Each number is 128 + 24 x the weight over the matrix's rms, rounded and kept within 0 to 255. Layers, rows and columns count from 0. Numbers have three digits each.

# layer 2 MLP up, 1024x256, rms 0.0732, rows 888-942, columns 128-255
115110143156164149109153145108132153140162126150106146094161111127140099158114103112141099125096104155147174132107142085107121176151121165117068154146067179170138080121130086160132127094129165107103161141152161102126166111133155122125140161123096118118128139163098105140162103158122100108111161092106162120162153131161129115141078132095137106094122079139088106107125149099147123172121
165181069125174148099133085153151100104105136176098114116155120097130163069183111093202149179208092162145100102127079150066134157138103095164173130160144166166091147119154152119148097189087154117124111102135089160172074129089118118081066089110102161107148122163112141122126095115097049198159099080146064136069179175180122176156133077122143141120192191158084118161169122149043160096132
095131151120142159104108138132120126086161114137102123137154122115149112179158112098145108137143098141156129136155090150132116098112086115090142148127138148099126079137160106108126156109132142124110121108125146134101136119155133135152122142108147142104174151139084099152138114127135096077130163141146088138121140197137157107108108128145102111125104151115126170117116111123101123112111
145113114125151123157135130123093114153124155098130116113122078126156106117142119144111148165129155137106104138122116115098095097095131142089110134137094106070119130101165161138148126099114132149113124170118126127152108144135130169127163113140124116092145130135159112097102119127115154137128132085096142118125143105171124137110090098113121129125144096127114171127125144131119088086042
110143115125138167107112142136138126127099141146128066126136133111136111136149146142160168124119106159182111114134108119118144123156163173140098140105100144074103071122090185065140094130155163118136120120137112120122135130096119145092126086131120130097127123135111132108150153127114145153161186128120107161150145063065138109137086141146128134154102095107126139143154095153126150114161
086128139124127143119112157130131139117153118146141133089165118111110139082152111174143119130100117128096155126140110113114152153141082157109126110103111146150145135124108142123161126108130128110171129118149167139106131121132101137125125124129142147138120101097135126113083097085156137107120115116141102148141125135139112179116122096161116093137121153089127115161147094100168147147158
156149136113149088056130129165105084112103128142134145141122119159139163130125100171120143167171131124141142159115144119117133153141138140092156136148095136116144128117124074120154130131097138084144152139120118142085145108120133150124114092107106139090157114125132116150104106133138144143119130096118107111166118126131123164154133119131081100118173133151104108144110126170110094072134
135111093131150145149062136135115174154124086106108114114116108125156141098102138161111146132119154150105110105139136092112126097117133087153169147142135114184107111129137130174145052135141171096154152117127149131114130154112122099113100152108152133124103113130139093145099151124124167151163096120139128108139118155107156119137132123132129133139172142126126111132127127171108104116149
118160123117159149167140159133135112119125088107146115066133144106088115120091101126121153175140077137102121129180135118085163171103096092092115143092156161119104145123132160140090122117191132127122136133138148148118102160070129149184104101137126176124109063182137127130190097086101122162183083149042127137099122109117134139090065127121147143094170139059158119101112128125122182063102
141118129172106150157159112154139126138098108093175116138112162137116127111109132124127111124094135107175167161111164148154073132161105151149107112101146112163123139129108182071102126070108125139137139145149171151147170128123154106081116107089132126085157155119170141123114104130093129146067115079157133102126128130112156112116110141121072112138177159115089140150146119103113125168125
114125126112125148151144100103123145181137142122140120093118128104112131117098103129140108113137139127145139109137124103156145122127101120120151115133130127143120126132120140165137130115119113128107129115119153078115152128125119146114125132128126148116137145105150121147124116143133163139158152129134126124133106106081141113130153136130090155151134126117120120097123091131140152103173
107165124129116121150125131158144103170150111153156107117124130105076137120116102110143146134110140130114128087127147123115132130107143078160133136105132121107075146150128158179168162079075148082144173118119129152113138178150110136140139129151101120134167148112122138143120117121131106135149101149103116085188181136161142130097164130107124129087117093144103109171091178121141118163181
081132129134128153130144136099150131132144154119139122129124108098134096106147173139137100125102168119155124139093148106129098095121123156127132168164136141130174094140102126131115144108155149156099152162128141141080131108129126132143121132140124127117118115105118148120129131096176116139101155149165144118129144122131169128139124149164113143146130122132144136105150106130162114140127
110159125171127092149123105132120118118123081139103148089099098149129157112112142146152109138109129108101118148122139118113115081133096146126158097127139177143105116111169109143188129109121152106129114114130131133124160151088146111126150140133117127126110107137098125127112109113114096141153088128085082116099100135162070141080138127136116080088121137144132140127121129141111150103127
087084100121136112128123135150147135138111125108115164152126110154136107164086162136138096065137119073177136118128098105095142106090110192096183108088115128110135136162159116138108132068092148162114142109098135126126155166130124160165144056137101163108126109092124099098067077138131116144097124158112151118156105120100149112108125127147129109133140089158107096137131100108166117146123
087110124129126125133102123143166148153146112114060105119102079100088117130104122136107110095122141133098122173133088114147144138079160130123117131143106108156144088159185149137149187138121158135126057158110131144114107127113132095152103109066109083136101133105105097129139136128105114121129083175138110055120149127155129145124122136093121110183144080158121134119161131146100150016140
179100120127111120158147149115145127137150140130122183169136137144129161143089108114119125176136117125113111151129130106151114132137130120142147139098146156118180200100072130114099125149116141107098108113102119134108165129109136151139107140137101142144158119149155100109120154133129109124113158140094109104142125124146119100140081116117094119127123121110125108146131152143131119154131
120160151131180155159144141143110122077155105122100150163131122146093129130136111155145130121153136139188064136197075136134091116168138168088150094146168128081149149165123068191226136167157141077155134122133049225135117129077192151158085153151099095146163129168113105093171174105140166131195102155132106119113118187090084108164109126108189095109094102189171084113153034145172128159122
104095112132138151118150120114128097126111153143104134106125116142133106155095082147078114141138065131123139150132100083095110137142093115139152108176133139171115102142102142126136122138118131129161139069101070087142146134164129148071117139073136129112075142120122144139146139105099184140126061145150112094115120090123135142152114138169139147169138150106114084153154101119127147137134
114138109150135138120130131178105113120104113154137127129132099129133148128118133133135081122112106160120105125146121105149081123148111101128121131142115126142115091119096117145098125168142142160130119127153145147131146116139140141147122141144090120095137089126133128146103148115100166130099153124096125153172120169135120155072117121114098118138109162129160125131149131135176074091142
125131130119136118153094153124141086116136139135134126177132143172148125122130112140148128136143150105140120117122131119145130150131113144129094114130132080131159131104094096101146157112087125116144118118147102147123142095131130140107141116136149132115168148134114132136127118105118138136131155124116126089165111113143140118129137100151135116133100103133131077138128138102131105108147
115156118143161101169070128127122163110128069146155113074137105145124159171100099140140109100147105161103133164152140106109125154136130133154112091116102108061117145133125136090178136133116139152151118117132127084160134113093130114165119146102151122085139127097124122135107103152102109162134141139110126144102113095095111145151127133124138140168143144140097103152135131120147148122130
155114176131116138104131115086137113102149080120109140120135143200105110126142107099125116156159153132113109138179182135150109151127123137112129149081076106089169142171138129181123108102100179116123098088124141156129078168140159113098146104092107192154153072098111172178142168122127157173057143112106152090104157137124152138127105153125146151106173101155077111120177163127111098086117
141152101174121153141122123129137162136114128107193145102149085114146109151092129173125136155160102081134133124126131099103095139143098125116164140158177110122134119089108126168087144148094090131122164127187111113141160054109115149125116152165119165098117109106120199105152129132143129119100100130145140141139112107145133125137116100123161105125153169105158088123102134119133118164106
136126133162136111167118119104137135123151108133105135153126178133129108141146086092117128099148139118141135149168120126087104160114149100108108108115113164158153155112100156140137117089165141112144117122118148143137140083172099120146133133125134149111126137142133098130116109102137158125138128172161156097111152130155127148143129109104106135123134136121146150170099167125155121094139
132142121135102105141118134108093135125155123149103148105149158104137164146112116163124118092113136090135147129143139115128119110122098126088140146130128128132146130153121112161108136173137153131163140109123105108106143115121115146136138126124147154112148137121147141115131143141116148138077102130123182140129133112109122125092125149155141132155148122105124130177136122115112108109121
099147124145140155137092114106126163114150121124117145171114125137084118140099087101146121154150144126149132127125137114116136134129096124136131112129124100122148134123116140157181124104145162129093121130127117143145144118128124161114133089122133098133143122106134124112090152123124135163149113127113091067131133127117122148117140103128089107117096131112149095170146152142135138132129
146141091143099132135095100150095143107133169135179158127120134131112120131177096118135112170126095147075153161136156143122109135085117110133142073157128121080084095141152144054101153110107137124152127102113145134120143124129100131120137103110141129150124122128152124132111117128119130135133140131089155093142170116134161135127114149133127182138114167132139168118103154111132100117180
155160072108167100120175174139121084178119127120085123141118135149138151171131138152165160164120177050118137120114112111138134164132143162135073131149120125058169149127100171063160122139117135134147094124177146146173112137143092127128097104152125135153092097103113183063103125162123136089088178181102093140142134072139141065112073099153162159117176131070147129104120136088073105089174
101123101147114086101100104134080107149106148126155123154118130087102130107108145124133140135119127085144105127152142168126148064171131149117148109159133134151153069123137144095121142150121156127134147102120142139091116075140074128146149113119130138083121111152133118153127131103153163159140119150186161145135105159123101096117121100116119126113139117133111109134138123109140107085135
112152139087151131116151166134141122138121108155084148056155140107125144167108129130156143133114146102151137146147134160164118123134147128088143130135132143109177104151135100120111145099163152127135119150114139118119151098101113109126150107099121126157135133085148110114126130125136143121109146137151113141124142194129163156082130100163106123130117122149097105100107156116144140137170
082153142171126157129146120124099116073087155145141103222155100136112117137109110102138135139126140136114120113170110105149084107144142083124117142104128137128115153129105148151111143133110141089137107092145135133133123138152149134166122133090113136138125127105101108129109098091108120112139114148157108138163081131121133128119158126136099175146171159159157134115133112087144115101121
091100107158155116101169137171126126159147107083132142158193099082183133131157132105128138118088114092119118131161159112143118094145133103120131144111119115118118107126130165143116123105107140104104130121167169124099148096087096133159155198170162150121173109131120095119182134170113183127140115127111123131086095166124104094171165153132168053095086162093188113100141112138102106164146
140125174074111138174134099131145133106114107097140122148123119170099151130094069111102176125108111121136099185084144128109113124158113162127116089103108197109098153110159182129091132121150125129154156095100101151096106108149125097124147130091156098130120092096108172098126146070154156096158124136129122082150146061103118117101144144078133145130195133074121146156137104069106155138126
083177146102085145099109171149131123120115117124122093141096096162164097152135138146147129120127153125133168101177119132079132130100155146133133099107121119156132110129135129137162111103118177118143124166132121105080120154138101126122151101101120104114162163153135141158121119123121131178128106125129135148153096142162126138105172119120124118112168103068134130135140154150126151131126
128120117151174131131113083150118135152107132115147111146080112163149154138089104136151159117131127063099105138109142151115176108161131101145129142112135136161120145148147166144120161085083163085135112130104126118125122091168141077169134148103142128111143139142168100128098179157139169157088143134132128101137107119141129125105112136084145117169114138144134154107179125127120097082154
113143081147128103162148132164087083118116127192189103129124128103076120139118147145085103121067092137115176158128123052117121075116141107123109143191123119121123165111137125109109120115126099105143117151126135115137172102131101105109130084132124147123129094135094121094086163103159125174123132132117171128094112073155167184112143171144111125091100084127111163134119116106072086121103
135157114134154142089157136152138096114120101149146135088130088112112098116093124091120107131166129121114141125141130134099143124157144121145094124183148120125133139076105121087106131069074140136091144099124172142116131159063130142090172064126117163142154163135118109152120111163078123096108173122145096127166149072167135161176145117095113119108170128137118187123167150108128120118203
157148117171096143135128139141114129091093130108101127134100115164126170096098117113128160118162121084127145148110150150166062080143144105101134081154136115103162106094131112144126125103198116170122117112147117101092156056160073128139153113127183152119136110072133082158073145073147110116154183135094130095223107122106119111117125156187081126156141073097150082108092141080147137184109
108145144167112161168102135131126156133120068115162129136184125136125138154145185137117165172120170103077167092138200125166098128128096143106119178105100117131135153122094157127102148064103118100149163115188118122125133141145101130114110161131133154106106131136159126132164126136116112115066146112082137128089084133178128126144120117082087104152118170111126096148137108071081167114126
144165150135153155121175137106090121094145125112093136129143097134150125149160112106093132107197160105088106120112134090138076109127134117132177111129196140133090154126139123170138139094164124184166118135096082149098126141138140173158098063091114147096157122164128092119136079118154148111144152114119128145125113130137087165078175140133117142102140097072140102091158108124175148104086
126117169121105097139099149123108118149131152111096130118076117139129116133137135117146120154149151121109159133125150094134119118114080082091157122113141108136127153132167102140119184109110112137130124152080080125139136104147141133114152070108155117117181143087117132092096143116119140115141148160151106129162154088148120122134109158142117132097134091139115137166132123155132130114114
105110146141092117154070123090155057126118146132137139107162109093146137130152141109072126108110092082154086109151123126176130104113117119112111089106112157173186106085088117070121129101119126121115120106100136136123124127137191106149126092132173129135119042124120062093144130125146148123125144126085164091088085146131126160080111160123117104189164098137178112167165130116080182109147
110151137101123136107140137143145140149100144144164136114097123134128115135147141153149144118161117116124115127092151084133201112125136071110093137146085134156117137170107092143156147119110159117108140142148162118117146127111114108121115116138143121104149132171100093129135130116145127170111147138161149111178103112137151105113162115120125114139154118131115128135140125104131118131163
123158095138128083107141102140114127114103123076090164122097136124123103132176107130084147135122114116120128103171100124105089113124146152155121125147143137111109128108082115148138146144113139140149129144137104124141084129108129145135108100122171132154161130112117140112135153134097125139145142103159090166143120114130077143100135165106105103140141167136119134133097116131109117170132
090187130106200111144121121121166141179135102137144149152155125133165105147171132173135181133116139122139155114102143119137127116171133152148126140129128075151145123164148068139175117090138136121122133123130097175089104098113122099102141125137101103164142087100156058095128100126107111124113157130135116141110114123104151067140105145142138162090112087101126118134130129129130098115139
083111137137155130109087129107122143123094134137128115122129112112155099143094140092145137147118136109177162123159152143113119175182106159112110089103083143152124133143131111117096156121155119121109127135104157102124106121176120140118098107104123107094161130106137121121120111107104132116091130134122156104117115153194132107127167157126080140144124135162140148138187113087107155148140
151147122114153149136133132145135133107124149114177144107101091120114127202115156144157112101158109114107120111142140176170117122191142111088117144149128096143133094128146109156136169111136117105184187120131150130136113131152187143133128151144111112095155169097168121183185114101139134117118061129095104105110134177165115119154149099162130092172105137148082181140147110125149128077130
098125129126107125108089170154155143119128179129138155141104137117119153145127098165167159107090109119090104115125154099154117172142104140097135105157127113128109094135130140129101118146139150120123120130108139109075133126097162129153142126141148154105140160105095099120112119095151137117158121150179136127102154136145170125152137115108100141137099114108122124115123128094110115132151
143158146107130126121149093113145135101139132137116088118142107115123103168129151124105116090133119107137098163102153096126145148132130089119092134087106118175107153119145150131107144093145170134169154161100126117153145089137133118142133108139126132112140089128161100136100099113153084105104139137143159099123137144126159177124114096129114123123158129128108092149121117124109114140110
089111119136148145129086133079141142105126134120112103105143111159107113117133102138144137146119106114078157134135158112117117124156146138131106154143147155116105102107093128162171078176098166095113099102110105127079146112116061124116127122123167150133078142093134146102136135086133133132106120107109103126088142112125087134157101141146148108182103095100096148149129107138148157128112
097116135143158119109131157132136119138152117103108123123170131105099138134123134101135096127149113134135135128129098143107127116164155140121144134107160112116154112131120109144078145137125139112113157081171150139117117123116108154111154094138153103139125126125149113138137107107132101116152119103103106105112105149188121133155122113153149143128130128128142153138105145089092136111170
140104140136130114138134154110141180155142135089128136137155143135108110103112119118153102130154148141151112112152104139134134130121123135132158139170153139135111111100121123140119171126117146129111171133150102137129137145100122105126156117129146101155128111111141117108131100118125160123136102152146158092092168090158150153127123109137113141120171120129104143135122103122131135112162
134115107137142141133119147120128133124139138164127088153132108127096139097122107131127128145137109131145168134112125104096123145124105120128112110131106160132130111126154123129118126142136175139156113090118109099117126122149099169121137122143147128140112127160101145120129103132115132130139093135153146118150117151146140155161151116119080157117203130143152104133121137145099111145103
123202142103094151118137044088098184162104067078142158092126114088137128213146127153113124132154111080173095132186111120121096131085113116091153159151120160156124096116145196144111109131112121186131205109069148095122091139140108174077128131131112106121103163160180086135147085150061138150147087102146102155106139144123140131131171087132079093117073176140141130099155143107102148151152
# layer 2 MLP down (transposed), 1024x256, rms 0.0658, rows 888-941, columns 128-255
075149123136149077113107138137166141125144105103084182146122181118160092138140112134128116122133143118171079119135152121085139129137168092122104151167141165095074104075112119118118154139123119166146120160126121144158094149161127095067145123172125094188103140140149115168125115136137076116097102122128112147126157130111115080138095106132106105092129124127139087194165129106142139106128
142144165118170101145089098075169156131122129166142116166132136142144149128154160141121151150112207118164073131129120162059113134114109173087112149113152130151144074136145133105117103149150111132108112139132139143103181111132160102122144183147111089098143092167122091146087101134093070096145165142132089127124132161070168091123148144135119130131114131086157111134113181165126138074146
158121123152136117115102135119125129140123146157125117122120113108077133085099100114109139154133120106142133145100156076104144119144129136120165136105156184140126165119122119146144068142130131164113142110139149102107132124111101121144156146144130144111120095145122130111141133148084124132104135114111115113085080136108144129116154143098129107079126143162140128142131158135128103147087
135124077117134148113083178144118148113177146087140090114158127118134104115171140156122103117141133141077100124155178127161137128143078106139141147120112143190151150131137134140137122134121092118164133127123131149149148159165122106157168131169152140135121113107127178149147106136199130126094179135140153098114153147167165118119139125114107153100130109120140162148140098104147104138115
130120116153149118127147078126137081165121160137142134067110110132104127106138138080168105110117144115114142125097127111157094131097114125147163126138086151107133144128090152146143130089149126088110094144132099151142114097138146135102088122138095107142147169106157156122149147116170126100125105096125107124119135148109126156163141131143097147129101144155142144097100156150151125121116
144139113092160143126142121113111123148129109124181106139122103093139122103119093127106129126104105163150101135140174142131152149143114159132146129104126085184130098132077089118145120108128114120128138090130117144173152141152102126101139129157129146107127138110104150141097172117108134120131128126158125126147109143147127165083091105086116146116138139125126137143172113150105151144142
163142070083153109153166157160132160093126155143162101122157113119133124162114149185119175147112089121112097111149156111130144147175081154141117131184120108141146092135145126136130102123162132148090142131117116152086157103108175105091173098171111126098150150156113163116099112175134105129075117168090136156132125132106134106113127153134114154117154131111141122143130152159148138148156
110116138118110145076137141133128155139141149087145125149146116120129105156157112152193134115122158134147157104145081159146143131098123127106116107141162133138137111163101161139130119087118105160118126149129112143139112132197102139107125070134153104137137149142153104141177117125129113124100127116163152132113133127102144127159135147153128130128106093119124105102085123056151119141154
099117132125167102160148178156103125187093125124123141139140113117194166156060114094160138197144149089147196153070121151142136123160179135094123139123131092109171087106161085123133164172118154111167135131104082135102132103111151136132167099121131084178098125124156122165082138078155084118156081170174136099121131146145117170124150144127142151158109112131111058120118138112167098119088
107091171087106165119105105148131127129129129147192113160096084159146121118111131084092115147176125138176136154156080117091131164120160096115081137146151101124152147140143135108122118157130122136139126110141116152135095131127114108148133110129142111114117108126135164105144140114103145140089140154168133122145129107112152106161100124083164125188158136117121143150131171125126113145153
137160126138144149160111107155114149170123131099130116151140127093117118122124128147120117112114129130107126157104170119128173152112150153110119114103097143121140103164148139132143124101170157108138099131133135098114102102130143146157102123161117132163145150144138153128117109134116113142168113123140118075128104127131117117092124125139130119123157158139167090126093129128133108122124
155105123132107152110125193114162099112092140097128094125153120095129109151105140121113123127117151079106118130127129109153106135127134144156155159128139097111116092156097150173161125141149146091190152128117094116146141127134121066137127153105090119112129121124166123109149128118126100126135135116127171104151137129162125103113128161112173151206131122152129120198106124089161140127114
142132136133118096098146120081148120118107106150133117160163097104144140151140136166150134129112105167119142125125151139137143128130139121161142154110072118159089094142112117105150077127137142156112130122119143159117174118114143136146170089125135171124130125131123134156127097117118125112121110117144119116127161114146136164137140087137113125095143106155137137093147126143135116145142
144147120140116118118116101135190176124128127156118137126105090124117118101140103144160112157148119068074127088133112122111121151150092123123163126109153115141161129122130113161113104139138120142146134138148110155094153095156126082151133101141102099126118115106077124092120145096130146146143133151108136107132095147111115106139182136134131075134104144183136129106123110112147129169097
174155174082129106105183117181140138166131132141103156170111155082128174129130108121115123123119122107124093132082137113133133113115072131127131140174102129115145119146136138117171094145153152109136122122082102122117143210120110089095097161139121127137161117127119165154151148174168100115132125123139126173148124094104130124146079127126149140131122125103156109146136129157118132128140
164118137139079136141142095171138149137138151171168147109126096100134138122115132121158159159142120161102141094123110141168175125151185054139138125121073144160173115121184176113111169143098156106109181114145150119142121153090122130170126095150099121146115144157149084110126109117176097092120143139127166129139171096156112119105125104132103157136103097131139129141154137118109130122143
101088112108123168127134114135141110122109122113126189116127138174137171084123120126115128202107100107168146117139125141122181151125145094082178127123108122132145122086178130098126119149110138121107132104111143126140114120139120160126105136121098158165113152111176130168189135123137099085132126136142149172166096115187166113148170130111136150149136166133113144126102172139157095151166
104172172113154115165150151122111166131117194158158156103147142120168160131110151156122155138092094143098079163131108170129138175158096098092126172109109155173112157144084174076097099088100119123138102177123100139140140115123087127120104124148140159092113120135122103140172099138095111092104158090113145123102084114163138097104121090154098140123141122109110143104110165140084076135088
124080120125136121114103159126182097110106086124126093150132143142173114136104151146133122134112151144156124131116133122096154126142108136104178109157148150138145132110113153158140143142116111118118183055119155138090103131144164141101068120114181139154101146078108098092119113095104095126139094139132154111141114118122083137145158099123152119104137119162146096115140135141140134133120
130148137155127120139146114139146139129113140110121106146114124134142105145141138129176144116141164105091150114111092118155112133124139128111114105109119109138143147129124163129139100160152135129122127124162118097093109101102147071113115137124147122149113118130160098137119108097135087088118145079149116172167183132134142132135121161098091113125144129102122114128120146157096166134149
117132138069133132146110087100116110128128153124187121147136123150119119147133118154121132149117141145109110138113103121124122120130137152143119125110162158130136117111130129126149091120128128095147126090143123146110130140095107121115132137107140109093103137154115137147138156133090130139117113122123127141113072139120116134099126130121128121156123111123099121144155154121145133092095
107116138131163134122128115120103150095091117122171104149149149145132095174133121122135126102109114119111132115138092146124152154129135136152147154103115123064101101140108128131161139141080150190139126167103147134136141128102130116158147113131137082083108163124112120112133154128062169152122157110128120120113099114084111138138158142128112096156099137143081135159140106142114142133099
145094144121169140105123145102164128107118153170147135090217097168146111081096147110148152168134059159153167147155168132130143151179084168143136149095095091173115166096098097139065132114131154158111155182109156141114147132098152090167086164178095134134150102119107141148105121103108159183146111110110141154122066159117190118142121087159163129063131103109140148084154147127145117138107
161179153096126148093133113123098135096100138108132171145137156097134082100112129121148154157120095149146138118131130094139101127114106099139133175128133092110117168082121139156116087111163134145155171129104118117121116145121142101128125129148089134119150145105111166144126092106128088109152092138115099175098126155114111155128155079178124137135137143123131144093136143144155186167087
125135149120111097151149138138141125126137095152108111131141114158124116147147133112161089136127146103129142132182140123088143122092116150095124101088116124128129083107115113094158075097131133149166089150123114152145141159143071163103138083151118134138122112147124150099118144124120091100123157153123105126106131131157143126148130132098098127109093119127093115112077131145185139094121
123126134126131117101155153142135118166156155129121107141100096103138139167122136116123151133103135103184143128127111116100128136126127143121129144110125135136096136135118095124121124104087124161142127122149131131115151128120112147104137127095101096133125123095143115131087119143099080081107104100162138143139154113146111117157111108152104058127110145130130141123145098100109091130121
110159108122117094134152137138172136090175132156155074145110101127121085124156149116139124129130160142164136125136122155137121073119127138112111150157111100115153111104136129106114118157133119148145120099092156131145166135132128136130132115106091143119103119102152118151148175124165137091122170130131068090106151105136151139117142124150091122112122071140137114102145118132154123120154
144153129156086137136112118158091115121117128132125103092071146130133093132111132128116144156136105110127148141122142136123110135148082143100120102158125153077183108141136130134139127164134113102096183133104111123082129160105137133103146109154164125165106109132164157093112162149156125136149128131117143111105135149084103110088146141083183125091088176129131128120111135113137103089145
108175086115161128132135122156117119184125115110132115128113122136097123153133087154154096116098126147140142137147135123113111149109069137094086141130095178160119099062106132153160100072122146113159134152125098166137104126161094137167146084132115126149127136102092135134169137154148118131141116121140128169171168141156121114120088141128094154109168154101158156063133136083125116099140
129124097136157115112123150098162113087146138075105113177127115162123136098121125093137097112088126101150135113163176144123126124121161146163124134122128111115123127133153093105142091116131110134102141105134146095122174119091139129093106113103080118100186135105107119129146146148166165082151093125125143135118160097087132171167109130168132163126170150129182158090119138116133127160153
142145126081144165139122131121153114110123135087101115154149144126153137108120153134117106114122128109122151161141110174106081160100080172102129105135107119147113124114107165097099115127168138067133128145128093137155162136110142137131144153164117115108134113121112183116086092182173137119117143094121120124106134120125139120091152150118123120149161129160134186111139131109127101121128
105117088131125099130109157143184156067126149123088139157114112118133129133140111103145116137159114122135127131116132117131101124137138149134128131099107097160193128101062138150090116152145165125114112099158125156128153118141145128109153096148130115169125135126119109124115132119123164124140105148138169141189152106105121080081154143117120125145089129099180142178129097119122139141163
117129100167141148119094113118089106147143129153137127132147112156136121097121135115122175125123133153168108162126135093090110090147149095118105127161165080127136129140114123129166122226161118062166132125121167100145132142162189089116132151116111158106125129145125100140123129104074126143113121130152106160120157117132131125111162114114109119156118143129136157154139131096189153157110
129100122142087125091119117129114119154163141151146109106112105133113114113126155115109127136119130161125154112146119130149094116124111097114103149148118117134134118124101109126150168187104097135088108147126140139147112154141102149174132164089120098115150130100149111134159104152126129121145151144125108122145123125122173081116084149113119140167138097119138111152152099131057089112149
103113151178139154148158093119129198113180145124115146128170120090132145103135112093136131107097129150142136095134116138148129151172079103115125126150127122103129119152107085139107127120130128134090135120094139141160141069134122156123124147140122149137128093141129111145143124113154100105141126124104163093094167121155089110127092125101150128134120128118139128093139140106134100123164
133161081082121136118114143116131158128113118155170118101098126182136102154076122111091161117131137100167137138134092109104129111105083190163160131139123077098152116110132177144130138165100114139114139163123156135119161132133105110171104202134150113092156124163105139107151156170111118128111092128143103098160133155142125122135125090177119132122092100137142127119097133113130100066144
154135127102150156076113144107135139159134094137121111127116124134077122144142139126110132122113042152114112118144093121120135113106122138091169141100116123125158138145134086163185153125147139123137105176101128141113114111080146134103105151155117168115105126113106144108131136140147137120141158123119153170157145192109151159164139141115119153133145188121173153111108132144133108145131
177192139119088136116136155163174169097082135157158123107122124109144141078130117143120114163118170134126125179133105136138122156161071114134121134179153106163089114095110110150103152147062133186130170103133139132151145142114114139116144052157170151118149155106089099173115147142138170100105154109137157108147130148135128104177128100119120122159177109149145177078169144097097107154159
139122110147141133119115161131139163099122114148131174122121098143118127121125169112128144101094154115092140126130124177170144154157137096127119109171168173141153103137131136117116137113142153138120107144148112120141094118104128095118112137120101104114056141139137146136128107098112099080085153141140169122080075122118130111141169073096136123138114118122138160131114154105129116121086
148157215118115098141163136153086141173131151127126130138117093165111104104137154048117160191114089134118091147097123101113179077149145128123153123170152098099132168108121120132167165152146138112118148133126136112148117123110169122115131125099096147150139179169187126139158143087099102103099137127153095092150121140141120115098135157121153132104160079124154156095116128122153128154138
090156173143100139116120119129119155139137121125162135158135143142095163095158114119120089084117132133104119149100120165079129134116129112189136147133106133107115088130166114164138105145095140104108111124136160108099116173194149094119116154169130128091113152090101119147128133176136122132114152196178088184115130124102168097119089090118140153108108104130144124124124177128111092153141
109133120131109115127132147151115123138138153173097112139143142132165171113150142126119173119128166124119117116119141123124165101160138148120138140156094170126111113182112099137087162102136139112106135110131104134151146141106160106146176087115145134076187132170162144143183090150133110136105136117178132095103095167156115120107126118117121106084138142115100117124159161093120154139096
121110117108113153099124141109127138064155136116147129135151143135155134124130123100148159173084100126159121156086119089149085114113144124154185113139082100098112119115137155125085119101129125128141106140154124132121090149177126118147127110159104132134074108116098130176156144143102130139147126074098079158101104145137113101067131140110139158114143081139149175135132121140115137149162
112126118135122132081160104150163116157112129128133143140101143137129138142088134154173149146107131121156132149075114149166123128135165088109094133147121110160115127135055088103125132134083120112134106126124152084137140119150152160134147081135097170103151147177123096131141070141149096113102143141128144123124144121119122076163139113128142095143119117103123144161161122119099115163127
101103095134150165154104131121123122123146130132151141138119097149131139132149107084118145136141071084121139167124137116123122079161137133080110127112132132137108134117132146106107090148146142122111174147082188137114131133137103107140126128136101143129132099128142118119127117144144125102096124147108163149118154107151139135151141107163137110126113150125155171148180141113096168139128
099127162145179062157124156117181111169097116153127127115122092113113108136097143117119126075113166108120164124120097123154140147162141111113116160119111134122184105128166100165163129098144132119067125117113104100122138114123087105132139115109119111120181110084096082129151098173185121117124111167153138114131182121117142075129111112126123094130131168162115112104171167101157130107172
107085130137155150105132137130134163136135116138129155168140122082123143107136112135120135090150115136099108157110134163131156155108086160091118139121155102162098156084141126121082142079097115133131141112160186095158150105114115141154122100137107094125136120154163116115180100154122107158112147141105126104133121137133130083153109093167150103140091134117147113141133102101068103184127
090138130107148140133137127122143108144130129128113163119145114152151121128118114101123107111150177129157113172166104102114136190131095130138137174160095114107124105150076124111148143101122174165136152075122140121104091101122142150158103100107127131192126127123202101137155096109135139127107117061135184134156197154105152133113127146150098153135138174102094140118084173090130116102105
116146166096142105096118125153154151124114129127117125087136097104133160152156133091138143112096144107122150151117139102183182122142107157115140138139140123138131173109116137127155135116116173094098126148095106135130121114129134137125132169154149119151102125119143139110107116159103146117111148147129174131119118118123154084143108098128126130100108118123095154104161159124142127154136
118134098129166101129128104159110137121068071108071129089105158112118128119146143190124136116114148167123110150117164125126144140140139089121084161133177141145134123154092102116133157083129152146149108132138175120146123156122165151161126090123117162099139078134143104133123143142147129160091131106131096114152123125115155164078125104140114115172144099124119122180131102125116143146104
126117104112132125165183138150175143150136143108115121129117136128095135124163146109111105143126096144142136164097149124181130081104064165105091169113090147167101144116125102153161155137109117130135103143134130119108108139143120118106136112109121138139128131140123116101142170115102120128133117133125123122137141108159134127132155126171058166130196133123130087114118103134088173126134
164122123111147095083166147145096157136118119139124078148125125107137108106189106146103118139144125122129172144133137127155130140175098122139100173156165130104203106138129144123098147182127121142135163124143149143147109130142118121114107146136076093138134113109094157099106160102135158146111146125136149114091124157111139067175159151136165129150148124141105091130118088138111144124151
163152056101122079099141092091133117117135141109134093146129146127140146179093103116130134126102160108161134121123112148117101168138116137101118139142129153128148125150143112107114137099130141128120116094133097145147108108123109139151130119126118164154139074142128108093127122137105122124133104102154138093154156159115113154126103130143130123133140112145121116129115089109196143126117
138129123129133168117136140125136102148136116116137094163119110106164105130110121101131119119141052139131130145141126096110131107118107162125100131145117116136139099111123127161112144137098160136093141148179123097082167158155107121124129112162110138154138098138127096091163134110117131150108103118099113153212168173097116144171155136138149153112126131109147156102146118136131142114140